python train.py --num_hidden_layers=15 --hidden_size=256 --num_attention_heads=4 --num_key_value_heads=4 --head_dim=64 --intermediate_size=768 --vocab_size=8192 --hidden_act="geglu" --norm="layernorm" --norm_place="pre" --norm_eps=1e-05 --positions="rope" --rope_theta=10000.0 --rope_fraction=0.5 --qk_norm=false --attn_scale=0.125 --bias="none" --tie_word_embeddings=false --parallel_block=false --init="normal" --init_std_qkv=0.0312 --init_std_o=0.00572 --init_std_up=0.0312 --init_std_down=0.00572 --optimizer="muon_variant" --learning_rate=0.00893 --lr_mult_o=1.69 --beta1=0.95 --lr_head=0.00837 --max_grad_norm=2.0 --warmup_steps=200 --schedule="wsd" --decay_fraction=0.871 --decay_shape="linear" --final_lr_fraction=0.0 --batch_tokens=131072 --max_seq_len=256 --doc_mask=true --train_tokens=906800000 --max_steps=6919 --dataset="wikipedia_en"
Each number is 128 + 32 x the weight over the matrix's rms, rounded and kept within 0 to 255. Layers, rows and columns count from 0. Numbers have three digits each.

# layer 12 attention value, 256x256, rms 0.164, rows 167-191, columns 128-255
123097031138118142125118147066168137174100150152131086112107137109069106070131167154188142104126103139126087154167098175111166099139183152100153113104122163160092093187200156130103086087153067057080148141106151169101151129156161104090143129117117205084098126128169171097171177149156124099159174136112114157121087075135121110111183094100117205129143089135177134109125173156120123150072
136135104153157111098117077113134108142074134114147117174182174092152143188170129123148139122159150094080117148166140105150159139127126105122080123157161124191064188171100118120147091133069116127156140143130128141169114174152122189121108145126163131093088136075110181159100140171094190115141112129158136093074151120192159110089152180124133166095110100176098137103117123153209127112084
120025182146116099124128107150133144048162108128090111210096142132175162149111098124118117146180124072131061183073128115166105151128200124117097153171129107119083167129169153161066129135120163126150133095133154119145174125106130152122110085177165087142087095077120145166207143109073090151193152181116053109138138172149117105104110124149130100085107062124130147115169136154106125085095
152118080093164113172085090107101162110090155081116152189150124137102174144100153088107129120045132105126165207140161151142121149148127154177109101147136121157130086138126115094128176152096098127154102089123164132087144127073175122151214114157105163137072117097124131063152142169101135103183145118109132132137193062098150091119159151109120154169137060148140106117085119158086147120138
122186128112122084158082125123084074123120081108142129180083155114108090072147102081127151129149143102180146167089129178093056026158139190155066122094139139115145205111159148121160086141079167127115108120118104115133162121108095118103155184139162140089101112152129084130100208175094150037108137060137100120153154113050165109122109081199114176161152156113084142116142075128056109216188
075112088083095110124126116053141118122135102149159120140174132097075066119080152161142138122186164141118140110155115054147103131135162083111149092180129186126116087048149104079197136124118161096113111115119171109163137052124157126084160112161116075183111108087116157113080138138136056168096156173103108113111166112187084139162120153130148162100194147178130174097116163141089114100124
185185117036138167111148113125100169109109093108145144098116125080155119121122183153100151128177147160086176124108134099137091134131093101107153129100146144144139073111126170122084172114111081115148102113156104097147150088156207155173136118096078096113088103110120147149127155029152111211136132085165077166142140100117126089143086105138107157127158110133126127136144163085114158152173
147111167141174093118128127129121084113179119157119131116099159117133129143125132082169128074157149126159173120108204117079115115158064089112076131107132137175091142125159140161174124150112116121080167174118131145156112122127070134125146168085128106098079098144119133106139105122109136152151212112126101142082250122133126170090140096171119140135116099117165175173173099068193107102145
133125131141151141142156102162166056205088108094078134109163150122122145070148116097100128159107127111155092180143064167085167183113080120150116156104100162149176128131126171123151164083126160178130165121140100058159097110149201125133084112140093158134147095095144161133078154144102204111125193151097095095166126064141112117132145101173136079143145177126097152145066107115124088118153
110162152174097083161129117133141132063134171134183168166111152077109145105094192130090197125095133132090100108135139104152134096146123154106138120121176081157130075161165151116169130145119198176107107127158080110150101106143089114130172112077123135162130144130159105116171148198137181112079128181066137112109130158110134096130191121183140068091170105124117170110094106119132121155098
125202183156139173182124125181131170080107130108242151155121110105146060101122114127122096168158130069141084116122158102108177099129147132128123114164135097123097122184121123164121119178135175135170127112108129134091087133109136077078123087113168135182118096119163098129088115096114186173135142146111080177155110156135145152118092129091182145153164092185083173119138104090152144114134
154099161163161175165081177123123096173105111132121114147142118136127178114163127111148111190068137221140137135157099160131134106122082127124139141178138177118131092098069129149132166084147188083180164072073134102188147152104110153162089182107149112125172167124135164142154163123142119121157083099177137150079133134065047168114150125072135140082155145073139125132177088184115137211105
114103147146152147049188102116117084085215135120124094113132162173153115119131133090140115162094073095144142153172159073135078086140148130111166143113141159146122077143157077111149238137151164161149129078165157134096150091140091131170151165193134156111118118089130133128105115102167096117147162112154123133143130144065117142142120146089101145109171127062171144117160182162144116139136
103088137192158083104129127161168112139124064163188094105161146144185089174045088135063139145140182112077117110199101079084154142125119089138179136123166101115129142188148113165154123098100129166156121125131117045109177146129088102115149133121106159094139117118164116161112067153091185151110118176109125065113119118036184121183120053153090135090130130140128142112103141097121165180091
126114122134126123151105161164200147175145131100118189119114123119148107129148172071139166169133160104134150093122120129144060124100087107120109170156172138150194171143183129159101172091119127093060100180174123139111104155120170144102171119108102081145148147171153110141135123171132132149128156146181186099126168094183116174103118163146170104120101133121105051148159095077121149143152
110154183169111203100126156147072137151086121136076090124114091133107128087123101178121147152148146140151075063085137126100095134104119105185106097124167144140149095160131114134114149150146194110105098117124128128088127062087140135116110149134111111128147125085083141133073109144132073167127112166123076117109170115168200100137130195189102112148155137076129121119158152094173146142122
169131124149143102116176120095100129106106193100124142111189090119103197153109141142109200165177132084165108181174124124125156160127132192079175101099121081154139113109178141200133108124140137162175122052125126137100178104067095125100141094101134138079116175162118088107087089115094151196162104184156152054103100173141138099117114118122127122127109139136159038165104145124097130145128
113102114085145140139120154103111125205052132189095119175167143183147157151138159095144185128144111097114131125116166070133166168128056094090085126119149136093108131091130169113112123140187113075176112122088103150166128088155122158101104115130143145155175063126175135071168131131123149139159103127115135155146084140133130154124120125199110131203103133060137142122115082122108169114076
152082188151131067113095207116104103169121105155117160109132119105079074139143152131069173113118173150091090130113182176090181147146165123130204107188171169177117106100083143144132158127097149148081104087078076117105126160189163108092147115154115093116170193107146103147062128159208215102163105133137145130093105052148054091196166121203093139210104126119147081167105144138130132155102
196108150160141109123099089170123080089153168106056107178142094172153139170152139139103146128116096092214202085136137130119202128116055182112137111093124138149126081140130123139104116102064194157156124111140160135176104143156113142124120098139107142125135103183121152144107113126138110164129095153081118102124158126152169099099144172098065092084196141165101079117102152077151137094101
101103129115152110157212053089177164088094120156148217186143131148120111088158159172159180076107127127146085059138116115086146143112059093135152186100078075185182168159090159113162111173102122117102107179091113083138115085139149079162097105180082121187112098130120099162112139169113099118096146137097085114120153138135090122100088187177092084168140170123106137115089168128120052123150
131113141115117099148138163097176102115132168106129059147131076114137114129089160134159160217069162100140110192021159136148123120103174129069194112127108126129103124147128108067163123161145111159128120102223090152094016143182117150141148132047193129120120077103131188127124176114122131128198106162159134104094144082166173102075222173131132104120139150101100125109171154147139055110085
104086125140117149107096143140157098156139144113156079146117120115141169117154089114152145118109197110106146091116144119222042169135135091122117174113105130119121115114098091136121119123133168144130183113160130114144068103115139064131115103124097104135106140065132119104101136074088077146174113109120173133160145183120122124128167092125149132144151110124151156127173118062161155204138
129104147137069123136133136152077180142102135084174138075058135163133113154113170125106155116149165082119093122092107134155160148082167179137047145163121082142115114124113153143088191086122149132185155137132080100123131152106179162104134152117133133180152132021115122131153102154105169129143117107133143090125150091102111156102155163091130135162143151066116133126112126082169117115121
160071102151094134134125124106173170129083152163109186116161101137129180126122121104121046126100117039130126116157110173165116069155130133150161154168184091117112172148096098126147074146118054124110108159102113136168118181134095109110139097132174103134104090121129149106158083104139066141126140174108117168185088070073124139154092098091099126130179149095162170124136144046122173112095
# layer 12 attention output (transposed), 256x256, rms 0.248, rows 167-191, columns 128-255
132215092134182099161104145138058114106107134066150128166098115125129107110114123167143118152153159125100083150118158182093188122158116060127092141104127146196140116109137098090140214204096152095085162082109130153114096144142133066187111090195135149082102109068157114058122140127132148122145168148066135120086109181110143091150180167171149172099163128107129157175221151103160146117074
140157173103163188164122119114160118117114034139102131082129151161148094089160153133119186100143188135085138109089177083136105167178114123132125090141085100130106156122147129102109183153194148188073074132135124150152141106117115159068069155135138158139188095153126138101154104107157093119175106124111070150058144146127116099145142139127118118085143148139139120112105060115120194122169
133133167104138190115143155072113098142112136148157072187111182105125085104120111094156129121164129126094138103152121051164155147121097134105124173149086083140139143120125149180122142050132189142155121170154113116085119146094175141140128083059110126098147102125117133209157124110085119141124146107151128137138138152148127115133147100101137169161100157118143086146126091138149146105142
099102101140140087138145148171150127151148126105143084128149125157139097130195131115113100150103117120125113104096105085079118160149126161125143151098116128170099106154142096129141079116166116117139134132067086151139145086104147107105138136138105138150183083142103118047131101139122162093138134124097143175102096106126099164124120133113144124183108105155112123147114135130134121181090
111069110178129089122170150145163107125115090172098152132135122114124126119147194123207131112148139138153153107102052109101133073094123104138122125110145167207083114179105173128195138087134087140180097114143139121098156105070154108078152155084178092136103125119143087121123173143096126085157119131108145147128099151109097072135049051061154108153139072138160136143124132095135081089136
129100097152121145118110106125162092157145108090114118135152080122149130074082153099103110108132149185154098147152183154108149147122113132167127132125170136171145124124135116136098070093127103141135165107152101064123119163085123139135186213110139170127151136054152125148157122132107119148039129090103179154049098146104147105108105151131171100114090159084137132158143123121153141089112
133112102142141096147105080173127163194115112126161125068130108186142105139120123166152120128120144149147126067138131127111200108141087103171083060075170134178157129153152096139163117174190167072187073099182087164161149178087151144159155120156119116120120107054099087112133140130174115106104117127133132136116135102080159140113150139049129166120098138160134098126122126126105098091116
141124108198142098110125092173123156126126092118137172100097151136098069141169133096130133182096111127136136101112083136134104113142089129119087082136160079098131105147117123086192132092092183165111122139144116078149120083153169141152103089103154146115100159166125177092132090135144121189105115087163132111109089094150149102180163117106130171153076129088072131141135131123165130130120
137136157125079152108084148146171125128123175131066126147152126075148194148163159150194143118139125069140116094128147100102133121130187124071144120131127133158141145107142149073113113067154156098124147134075113145192135153108127135120141158144082152140129100138191104130060141128099070083106110137142118117159111088094101094125118159060139119168101122141120075162069158131172130216161
116164068179071158133139155123062127161127130110141106099146143136125090128165145147182100160133175129128091150118153114127158156146159166150126134124108140130175146138110131106108099107092125179034151132061107162154185152134159102087110127150138139091185096066149106075096120176102118109106109181118051143100104171162078179123126126076163137145115124142146133146108122119112079120166
100147059163076144145166109043101161088207165119162067165166154172105107119100115120118129108117123080098150122137053115143167131039110125151105135123101136088142134153167127111118051140145132103126151130099132116134130133143110144130060103086089142141102086149129068160142132122123128118166127137159098127134159084149152146114174154137143156136153155094162103136120145065096170154159
079102106141125123139148156150144087094106130149089081140166085164089114121096148106151173113142059150217123131121145149138093102091137153118164140154063144111140113105128128091068121196107130133077164045128135164182158102138162006125106107128129100139083161184139145136112108118071145118142135126120168089076130184125132141215120118161133134158151104180115112116141122132156072092103
161148143187116093098082115112134077091060094146183111179113115216089143147081148121123119117176065106156128056145093126039115138048074103168068098188150087145091167140064111160130133132160174133105081097109158118122114166123125098107135143116101141171120155102187118148145148110102102100153150112139166155115167176123146124155135112126160142115131130096163082157084106142159132131184
144160102152090174110128098095103061104117188102132091156074193083122137098153138131105087139097078088121169114158081093140156120154093081107137153120107102163149135084131129138098131173131121190128087067156102097141112128111146118132096164184110091181148154092143089139065143118125143168185115155131124182152091133182095150113148151118099073064151122140194129102101181204109141119128
181129107103135084119150146200139152061096178143127149085181161143091144114140135131136137139115158124093113161139111125118113112107078108116179124162106138098048100112124135141159108152154075143157089162176093117093138091142143108182113134166125119102116144110118150116141163130073101118099048096164094123091143157120169141137084190085161120138109139105177148109098105095143103112121
140166114093149075109115137057134151175130137149118099113146132122123140144128168119068127164129142129091146117159053114133137165157161150150112163074154076076133195114129175147129085144191090125142146094142123112106159134069139129190161113163116138137116095122087142163082118103131110129073134124159092157079173143076119142182135122145150137095051113184104193150118138065138168135134
131174121110129151115095122098106086123142143138136087092187124126189116134150091031110118163151139100131081104142134147074119087139118128119108098097057100062118164129148164155120143113078177156169108142105135151100071113147115106124118130179186071099122097141108091169137131096119185107146095120144107182126160176152118170141144117069151114110136157129158126064108107053156152157185
085072175091139126141196149177109098139169065121100149060164165137088157132156167083145157159104081101085103160045131081148149124143113158122134171107145092149109129154082121165109169155171100090189106108105110171164121148093155161158098100112136131090099134131149091141162112083147118123076143141109122096101097142113096118093152101058113147168131096162150073104118127144094140114092
090123133107166129150175143218110148169117152120099117162171145048159123119084163195131164105127122104159172192162117140096131076130147112107144112172157167125083151060095114100095111131124157055107134115077083153086103098111104113083096148081134163159190125141105115134188131130089213093093162139087132177056156154156133181106151139128075144110088122086165111133115144182125131175127
162110152137103128140106118087097098082092177128147128081119160108165152146090124085105121173150122151102106157149137114113096144115098120110157122169099121108097174166104142114111150116109073142083174123128129164149128067174154071081118112134140083131141123155155101173097169090119148174110138141122145113170128105071127154173165102131170162130148126176177125117123130187177090151161
122158111173100173145126128113140146170159110099070119094133114099132191147085105213163096077139059126161169192104104136151135123154128127139173107077159124085115076096151109091117133093189120151122123074138092144160116098127133158089181160108107150118117144131156093123147092160174104064103128185073124072114153084138146129139130149109188076120118157130163115145144083114191102125069
192156107122118130158096198136125159149131117189117110166142103167113098137106109117141113157147084074095097128170107127103117174075142085135117192149070144089045157109192142143088137112095121171096135178119138195140124100144101106099146107135136127119186095160101148150152147102191097189088092103098106078069099164126126075113170166140134099121161090130189177115104178168090135136146
088115118153105074119187105096147093068145126135123063143126148081109173076138118132083133167108120131092078157133108147076142135143123143106094168104134128068129109154158165162112125138150102138103108141085109106129155139087121107151117152143101198089086151160096088114100150110142094139149117120123137158117170156137192118111129109150112135186148098100095142194139098107136112172091
123116162125133112186074168167128140097148147099141118180218117130184161144090130137133143129107145138055170161173180116159161160094104151100091137104105136130122142141130169152128135105141072059134071167118151112133190107062155112130093075111094144093111116122159128158137146147184089091096116143124058139123156177201132155169177137133161173130111169162112106119172134149144125091170
121125194173130136059121114047128135144166135098153124170053125131165135071174133097108060193112082153099078161151163091110169115080145082122148160119189118125133050092155148146157103211110182132162146122156130103095138094136111134112111161123147130115156140140069081117089117075125181114097171075115158079176133067143170116114089112114165160136132092154119153139202112134111144152174
# layer 12 attention query, 256x256, rms 0.0798, rows 192-221, columns 128-255
137133084074126104106127122135105156130071108139135146148176147148049100131143119050138107107096129130171122110163115149138184136158178137114077114111058104092145182123126152116112111147136142121171154114148149112165166063128147087138088167153156148067110165142124155112151100173145130131097150143126153058112156118118122087172140118088116099121050130092164107109104059142144214098102
124147119118106167096138127142134118173107129109169175086144165107086134153126114087141149120127165131147137120115117131105189117115140149137135147106088103132154133146145094109119208077125116125130152125063097108091108116117110119170091133167189112131134114161151131141132092083036140140144105150118186146107107090129090169110157131118140154141110076093073099190152140103106157120141
133131107098135154154073150158133193091162160167102112173123112141081099065135177131136123130154087114171061080214040109182148137146148141154130124091134138157116141144149107117114078091143092133164106118129108106155131076141129091065144155155115090162106150108134163064170130138132123133102121120106137109105177179161170113089147126087140136144123138146175127095127138167120175160121
089102136117096142154153131140148124109124178180166137160065126087169114210143164143117100167128148162108144138145179165075122125127141135138147132130126147101169140147114088129165146091139156140075184125086124110146140077150165134141117142122082150170074130194176123118106141086073133139133151156118169122136157107103107090118128159091114115139099104067144142103106126100107117116098
101073159132136118091122091127172168106116125174132166113091156120114116165119153182132154128126120153135183135126107109087120123124129145147128148102104191070181103142177108106121109136094149134181129165146119103084142065158122137123168099129152128153072146134133023090144147146080175126123180140164142126091124142162101114082124157140087128099064164150138110099115172161140117126091
107069157114089170150153137095155167080142180132137172176104133120118140113168158052068102152130160130169127106090109076081121121111114144190126126162171151112149138101143103098126158105153131099156096145104096109098141102085151183103140146190172153128102130134152122125080159154143132161107096072121150101175143093145145143134155135147164121129123147103078133110131194155096160146153
118152129135077128103164129127101155159125125123173165115160161123129127175116149123091120136143109119084121188125125107072112096108113130169144137124146078142096179146149165134126129142074154087113180113082116123123139205124157098085168146132145115162199135157166165090199176111110168136136087148104123144132113096085135123149188162105126142137126156152118167143122163107159061095139
123152124134067170056133107176167055193125124152172132101133175057162138166133121095214162090107155165100128171132131199151153138145144137094095097137191117124111148141158150130105148129140132186121206096130143092094121144097116113145138113096112164125158140133141103131152109124099152146141105135113128118164104093147071131152138165098102115122133110117084072125126174103096112075113
106134169109142144140124061142129110155161127161190123137133119110109113147112085122119140153132128160116074129112184136132127129111060078100113119150160136153137148115143132141146157069113168114133162118123174155122109186161098091107139143156095151172117155132115171124067148105151142174136155135136144137113085127082125149203149108096109091137163125114122146166141114138094184107076
094121117147069168179128133106070175132151123122096128139083176187129137131095089150130156110133104154127207168205083062150133083162121125116122103102142160134162160113141187081109103163100110196093032124218120147146069135189101118067104093152118117101080089124152135115090124184109085117169102088125146098118152126129132116109129177153107173157082156147215076138108122165088145158126
128125097159159099128145123092067119196131096146159142149118170114153144118163126121065159142141194138165133145141104111139135130094169175173159109128137140116119170044182095132115112120105100139105147130135035161116117151125094162110142087106153101134067113180107147145128114091130134147170177103111159141192096121121093143116145120161100136106122144115151139131142139167121138125128
121111152155133154162150162144135067210136154167150120163132099042162042088230119164122141085126115151132117120147085188062129149147154136093139113133105061164070167107209144106135151167186148149164127069150193111167123175156078141171121112108140160062104100124075207109117097136112147097071127183105135094154105137098147080146172128114154191143119111145052143094126114135102142093122
150092131122123130099141151132145143100137067119140073094140100138098127078205156144172194108131121129132135138136097134152130064108182079077174152133121105129108124187077152119197131131147117129129117109082163088131134123184138109143182167090119127154104128169115166136147104138127144112161122138145098150144162166162135082125100131110108061124170147090133124138104069134090134151118
096099110139160131110096100077130167106157159200090118136112134110078113121133104096173108193175145137094121135128124147149107165093113168185221176171151192124084161172142131123109167193160191128101112132141137138099108098138165156104108077091138208126116141167097111165105128126114122155193152110108113214143097152162200165118109117124077201151137144117096093122184103113130141102126
144111139131125118159193113115139189062166152192172109130219099107101139139177144136112154184178088151161159132127133143095141153090141116221103143118107084125150170090182115029138206112136141147115127161076144137154147171091132117189143044134128114169080124150120169085149136132120172139104134126161114136156177158154110087096175190131162126159084113121125133097085134164088157145188
132140161132151121082146176186166149153091128072133142121168152106115139084176129099115182140134077101114130164181145133160139067145173125085153088126147166167065083067147154158073134093145155109116171141064119166186153189168105126107102150142111206119114070094133136129097181156137111169094190130079097073148114090107154109103138108081183163105151134104125181114125067075113104137116
110149180183138157138168155133140092190102164099143088123139152117187147091096116156166131156139182094065142164043133102058115112102129119135153092130091097094139149136109076121111194144141120084120158110125093166083122193158108170140144080142113135164186098163142103181145138109069153164103105099132129177152056065108102150134135095144161165123124170108122139178167157141119038170106
100162172176131183131133139110155090139120100131157130151175111145196109166056131161060111153135159152096193134088150143100090102074139047122147138141135090138173138108091114159104143134148058098112155104092115129109153148152087126104140091103091133138169120142142101210138143155102095162094119112095112161139120112137116143123140148140140101113178130132149144157167132078155044072088
172129120119131133128118083159129121150099145168090147194127124074063123179137120113164086144110164135137134104170179120102164117128130136172146160091188155162139107141128106137107124125124139078130142135110096090127126070143141144153111099156179063141096109144137127100122123120087139076109111124128191103117159097174111110126150135119142110105122185158130134113127142125176161127133
143151098089138092081162158143128096155125189123182097138157167143171145122100116145100089091154098092093119125076129132110167094129151089186160085076132068065119133103137154125108107122114111178125188145101105158149131151124135060151125185086095138116147164120131127123120145105086131178114137138096090189178114115134127129156141184102138137128112089184074144211208171099099115083093
173114131145052138128146151171123080184127124098175141148154157130144121127128085090080128120136118128118106131123123133131141109099129093096126136094101067101093127131158197174121150126139115113113216167079132102106170088132162198151125144114131146092143139113105115136173129139072124121091134138186141110150137100124083107136135143138140142108089112126046136159199168090118109108135
166146099144161153165089168170134100169132219149112103202095142066190062116133124128113076080134150114180105139124125139104104130162103144190101115105142086113071105138132097126084066089117073163144181157110169127132139088103124143178138177138129107124202172088193121150166061189135140096144132088082117119151116070147147181097115154195157181102122086125125133071128126117162149118148
151089079127113083086129124144123131221126101075170089117199143049161085083088123134104158177172148139139131043158093157158121076176131139114082120095151155086129150180142164161122110130110096116129114129134091148137063134177100135138145135100129204130116135096090122109095141119115093099131135111120104121118191117106162153094177097098098096146123124119177100182096131187100138103159
190087184124231119201097116115112207151132144107096127087150099189154116111182083097133169151135100176207072134140165102146168102152111081067127126138116163163153097125152145178082134090133129060135128117146147119133124119169115102136110101114079125107053105090082148156078133155134108150137109103105108168145117143158132126125161060129090173172139155111166136145111069182071172157161
120076131118082169075119113148126124061083089137152060159117111186156092057199118131129166168106142121161173146094083140096124095135118160059095081077091137100165178113134120154122078129116118167127116153107134079131133082140118154088117157078110178131155101136123124134099132153076152131107143166193155149117123091139141146077123155141100093119077095148234110148178125127135128141142
158158255095142161117128186143113106160136106101165153146153061136164135095149121137148120167110132093188163181067162131136183108101151143065051142077124125099179103138122204122096144096122105131129096128100121100163101132152154149120115103112150122100127171105139078122163152153159101147125143140171088108141097141127102107114161115163106193134157102147160122118132111130064090098166
123123136156094156132118139100117137189116089139101129098162142081048142151116117158132136110056123092163122160125103199127133141126112124166136126106164108138193196129040096141084134160132167084153140137171089187143148168058109123108081127142124135169127108141133129051132149071077105104100104139161073074154070159119116051114124105182101105139073148115131148177101112141090156115071
143114147120115122153018163143103156103099088128093094059109184109119168175169182118160092124153106174163064116113085162123133115168152145073113183072144150140134189140172165163111136179088139134159148117128144176098081097127136093086091121127203080170125152160126141075119217099114166116149151139140180119101140120124135113139211137099096126088155142144083120089109144160117092123103
144219128100086101106111096048176064140050077072131123104113168163134087179131145103135098128149150109122142164114160125114108095086149076062113120144069136136059130172120099156109140113130139135107193127114198176211132130150172168127170170104157094152139166184091142134133135119105098095103116158151092134183142156123106156250100095149188201146142105147122157140165103161069098115108
154085085148122133106179103052128091137116130168133136180162126188114174135156143134160104152103129107124089136079110120133071180186127076155117158109171184014116122142140157113117123123110133090132129050125128130120147155088145163127090125131071128140118110179137095115118156132100133149134087134095112129122148124076134118107115075114093114144094110173142056132157174161133051176136
# layer 12 attention key, 256x256, rms 0.0811, rows 192-220, columns 128-255
148137221161170135119099120116137161161166123168153087117106149168099093102126112134127040100101131184105173126162120142145075112170120125139129149118156133129159150109109154151109039126180118188096078089159125140153101088161071142105085145174076133106136100125113181096132102112177116115217115098112133138145105156161218145139172097137145110179110108105144087090128146128122131182164
121122135141159128145102131115103110125168099135100103134144137128106151108114155121122088129102161097153080094140121118145113164118139126124148129098120139143126137159119090130124139121123082131077132111160118131162120097114148175091144106102110163131132147114130134124096147157145121120130119115069153096122125163133168118148098127141108146139074125139092101149105114165128112097142
111086175123171080136126116134134154096029183117177131101162133107089145141081140100156131062136124103102138103114126164101137119140083184151158158207095131125100164116141167135106071148166122118135146120173116157106148078139105118127091102140140108126126132129141076127169180088160132115147129107159122174104109138106089098150131097135144060160078132118085088107139117114104084148134
122087137132122111085162125111106091139090107073141119134146145141151075115149067101117142102074098159130105127185166118149158127105116116126175077062130197139138076163110075207112134106078105121160137173151157119144153118161160119129107129113082096127139102129168131145143159131139109151058067177191131159171141123097122120172129178153108199068121148127195132167081111086116110112159
152133126102090123128128108154125138135119134093093138080131106163152122131096117156115113139129127084137143075146098070151124118194181166190146071078072134160101146162137104165096051133089119131167145117117116185108089092136158125152118114150124075120140129103151079125123089142115156160167119109124124100108149102145090123156158105145125118165072139152083166101117096162058185130144
144140055126166130157124142157078123153166128163166116115129142117123120097127103130174178087114106139118104077093094114098095133123125155030148145123101132156137116118168106133200150104118127166143190143091050115111073109113106107155160076153144140102114155127149127193118131100151155104170189115176079151157110144096127078105072174082112131127110096059176086170141155112151055127153
163099126120149102127129122136136182108115162132138108116104155108140130136154123135063048131140119127123210085098148124168118129103132167182156170090200151159132127128150105058095122169090175184142103113122140126130127094109049143071086076084121097149082130101076173120135126155123156129152137126133165150134179135134142150149180072090120093189113120106108125113073176165075183150179
139136152141118048107097090112078123125143105137127173091115123092143179158062101122143122141165118123182095076161177146132127160137066110142142155177145200104143150126110082134149129119139159104110154134190115189142131146070139117101088091153077094143094139121112118143178170169164109148148150101134147139176167098126109117090132087083098128182193103137098129095113173138161117126173
139074163111135181135122135154160112144106103059124102180120145170134076156100136146102143091145149084113098092119100039135191090155197179142145085121120096144089081140110185157128100150135084134049132130054109076154098109159094160152178141121138129090199095077128125104154089078148157105083126163110109085120173133103079099137013158168142121095089104224202112135114141143117095080171
166138144148091124115147125147140067138063126106161097120080181096164139147124159147083155171141176148203178085113136147068069139112166112126183091137200138027148064144102075077125154147110105151158109130079133065114087192036098125136220147119176118115106088120135187121136065092082169157059107093108141160156175090122105099078122109081102089195168107131189195107156147100201181074192
131141118145179106110079134125156133130157066169070124128173129102173078116146164162182131151137144168201079127151135166043094148125083106118090132123086121105198119130104125165152122084120120127113138127141163095119128140128104127073159114128099106127141103127126088144158149142098099156156180122085137140089108115166121125127134112164177121149142123112085055178122083180091202159147
103111181118141093148126188154079090175144152111100077107165122102112134095109118097064119152090165163132104121161135135101152143145128120076138179168078117147134109149124164138176116128112159146144112117144119170123084095091147216141094164090142211124104162128116076179160072119166109128111153173165149088165112048154153169066076151145120147130120080147121122153166094132154133119193
119122159092095135158089115155097128163166085163122178118132162099145125144145158096138139157031105129077099162156135105097088133137115135156151134131131108078133104190128146097117115151104123102116153188106099143182199113117141141168110088142211097144189153072160082048078154109133108133084116191071153030145125167149164184119075110161087219128101103101155137130166199144131078086079
136114219089083173119101132143166163086059104119156103116133141191123116198139137183133113082119193103112190184101140060135150170111120093146140143072185088110106123111092081122086209095167077093090103077072129118121158113100135131112123187193092127135117150104073193153173147152184138132110170149111127100104127081120145098130098179223092146124057116117115141172170125131091141159069
108102088108109155138109136144082177156119185107159134174086115118110145107170140099218186204137115134103091142157167137191142084127123123145139138162142118110153095191141099152133181162108142122143064122181095135075114057163174157126161186123123132123063129141157133100062135182202155136149145174169120117067133187188174075146104091119119076112220103130130096097175127189148080091077
078104181205073098090126107048173080073105083160172131158120196136122141131103174099030182168109092160119104139173108123139130148141122112134147173181198131134127161153141103162099047139159124161090109174113142062166108103077190136089100134093141127185136190120133070103114161162151121107103131083162097130072178116135098143126107126041083086102160115094104102110108146093108177122095
132111098121084138129106107125102134132158097102104137143115085099144105121179127156100147130121117114147114140148149117192176122171161095137126030113136135141166113159137127161115138148112135124152104101087134121113138125128159087129120186143144173125126133113125147161112114145136123094121140183124165128145163143128087139137094150149120127106115104124145133095133103154099154130134
072095132101066158154146143102124151151121080149145098092121138127163096141164114169132164117094106142120089171151178154154104184153124160090123082090173154116107141194152122145094151117173140126121095131164105156107143148127108112117146135144169166128119100130109139123160108099130153112131092173162162064114102104153086157139114091128132107071164118122133184155168174148093069081163
123111192129144142128185163135124130141176086083132068107107129161106097126120112129148119111094120182142171124080104069118156124207161109129115130116165128082143092095128116128085084143114167173109156129133086122126056134164137105091140128114131135102109131079160148112119137149150119093122169096141065152125165087171164125068139115121104192173133122096213115088068128123101177191156
111075087119106142120163120137110151081135120128150086153151128097097159154178176181144149169090071126127142129106141157126093176119105118105140157086152161182113103179142134161160138120097094116095133125086132050114104137158155100157107113217173119161088128104123171155070138104113136132126132117156104141146106069124074120164156064134091164119141153134169160107113164130123132124123
119146172131157216173135095147128128133162071064111085141135117090152146136128122139164123148097189153080177112120135091084087081182177129150074142054154063114140098163130029057073094151097106135133136130129156112169103152146117146107149163177168142118134133092118064123137113141137176138119141146105113141138102174124132191179175113193076149118089096116197152124125121091114148091176
147093128069097140087116079121096126131063143066166074172127139101082081133147101099093174183152149093197183112090126138090163153120159170085123075158118143120155126135158129186149142140133125123120188136106103096174142133175145110148177175116125112072117099125102092089098162154121181082080176123140137148187100097166074111112133132143077110121119156117156154069174113157042125106168
130103097106153093127139114164148129119125159136081174118089115113088153117127118117162119141208078136137132133096083180054104106101112121154133144112191095132104154138113209155139154104147118145112168086116136045136179118134115116136085166104120086112124173116169068183141152124185171159187140111085058180119068126137152210112151065148085091130160115138091152114092132139119119138111
135132090157131064078151170067108108116151133106152168120136138201123160149103086127119126104116082175103115125160172160158097142055053130101122196179145184193116155098184139140198079100192203138103136103176140146111150148127066128119061089139118046146078201161126134133107154155144117169146086118131115186141160078051193138169144038068156080096199143096021108120053166166124108090154
207106199178135089135113118112099148141139155176147159161128115167077139172087155118125095112109138150069114102097055121086067175120120163147153130147103130132115076051068125113168118078176063180125127089149149101128067091152090144105088141134123128109173153138156131070098179114151083139139109122046118161081122167107190121141109095150187099113129030149125114142168145130189130169127
149143079142145151128153155164127072156144085178135143088142149153181118116139099113134157082149165128134188134147089126081110178128109104174133099074165121134100148158128108164100111136121122102162098156094105126163114127151131141176135155083158186152145074138155117087152105155151071101130086139151147149122116101137131186097147088109149081110112135071149130057180145098133147151069
110186129135104101131178180126123084138178164097188125151126184137136128145099187142088117125159136128075146106124147153083164130126092175203144147176201121122070139122138094136167168099144055163099138131150141179125112111116182111121097094059113078093098131156108105133147119144118089182121166148136136086073145152185141155110140151108145120154098148136059132084140145084134127133122
120116136121158118102155101155182109072154181101167093117143097072135184179161145150177066139116114134101110064132133101118109120140064167094089100097159124111092104164095111235134182136136085148120078157084166098133069161109160116131231130155155149139104134095238129125080107170086070113167080137114104129166132176119135105181087114158086108105086141189114107162102207133127105123142
094172091121171090116180182130151157193163174124153154082097113132128112104138088099124164137148170115131111194157123150101082143123094133084127137133137170162063140131141113104153069178137231095170161092106074130134121127117162139085077146130143099143178139136145147114127138134105092187039146069136125136108152118103185111142124117126117115145098158137103088125142127126110088152135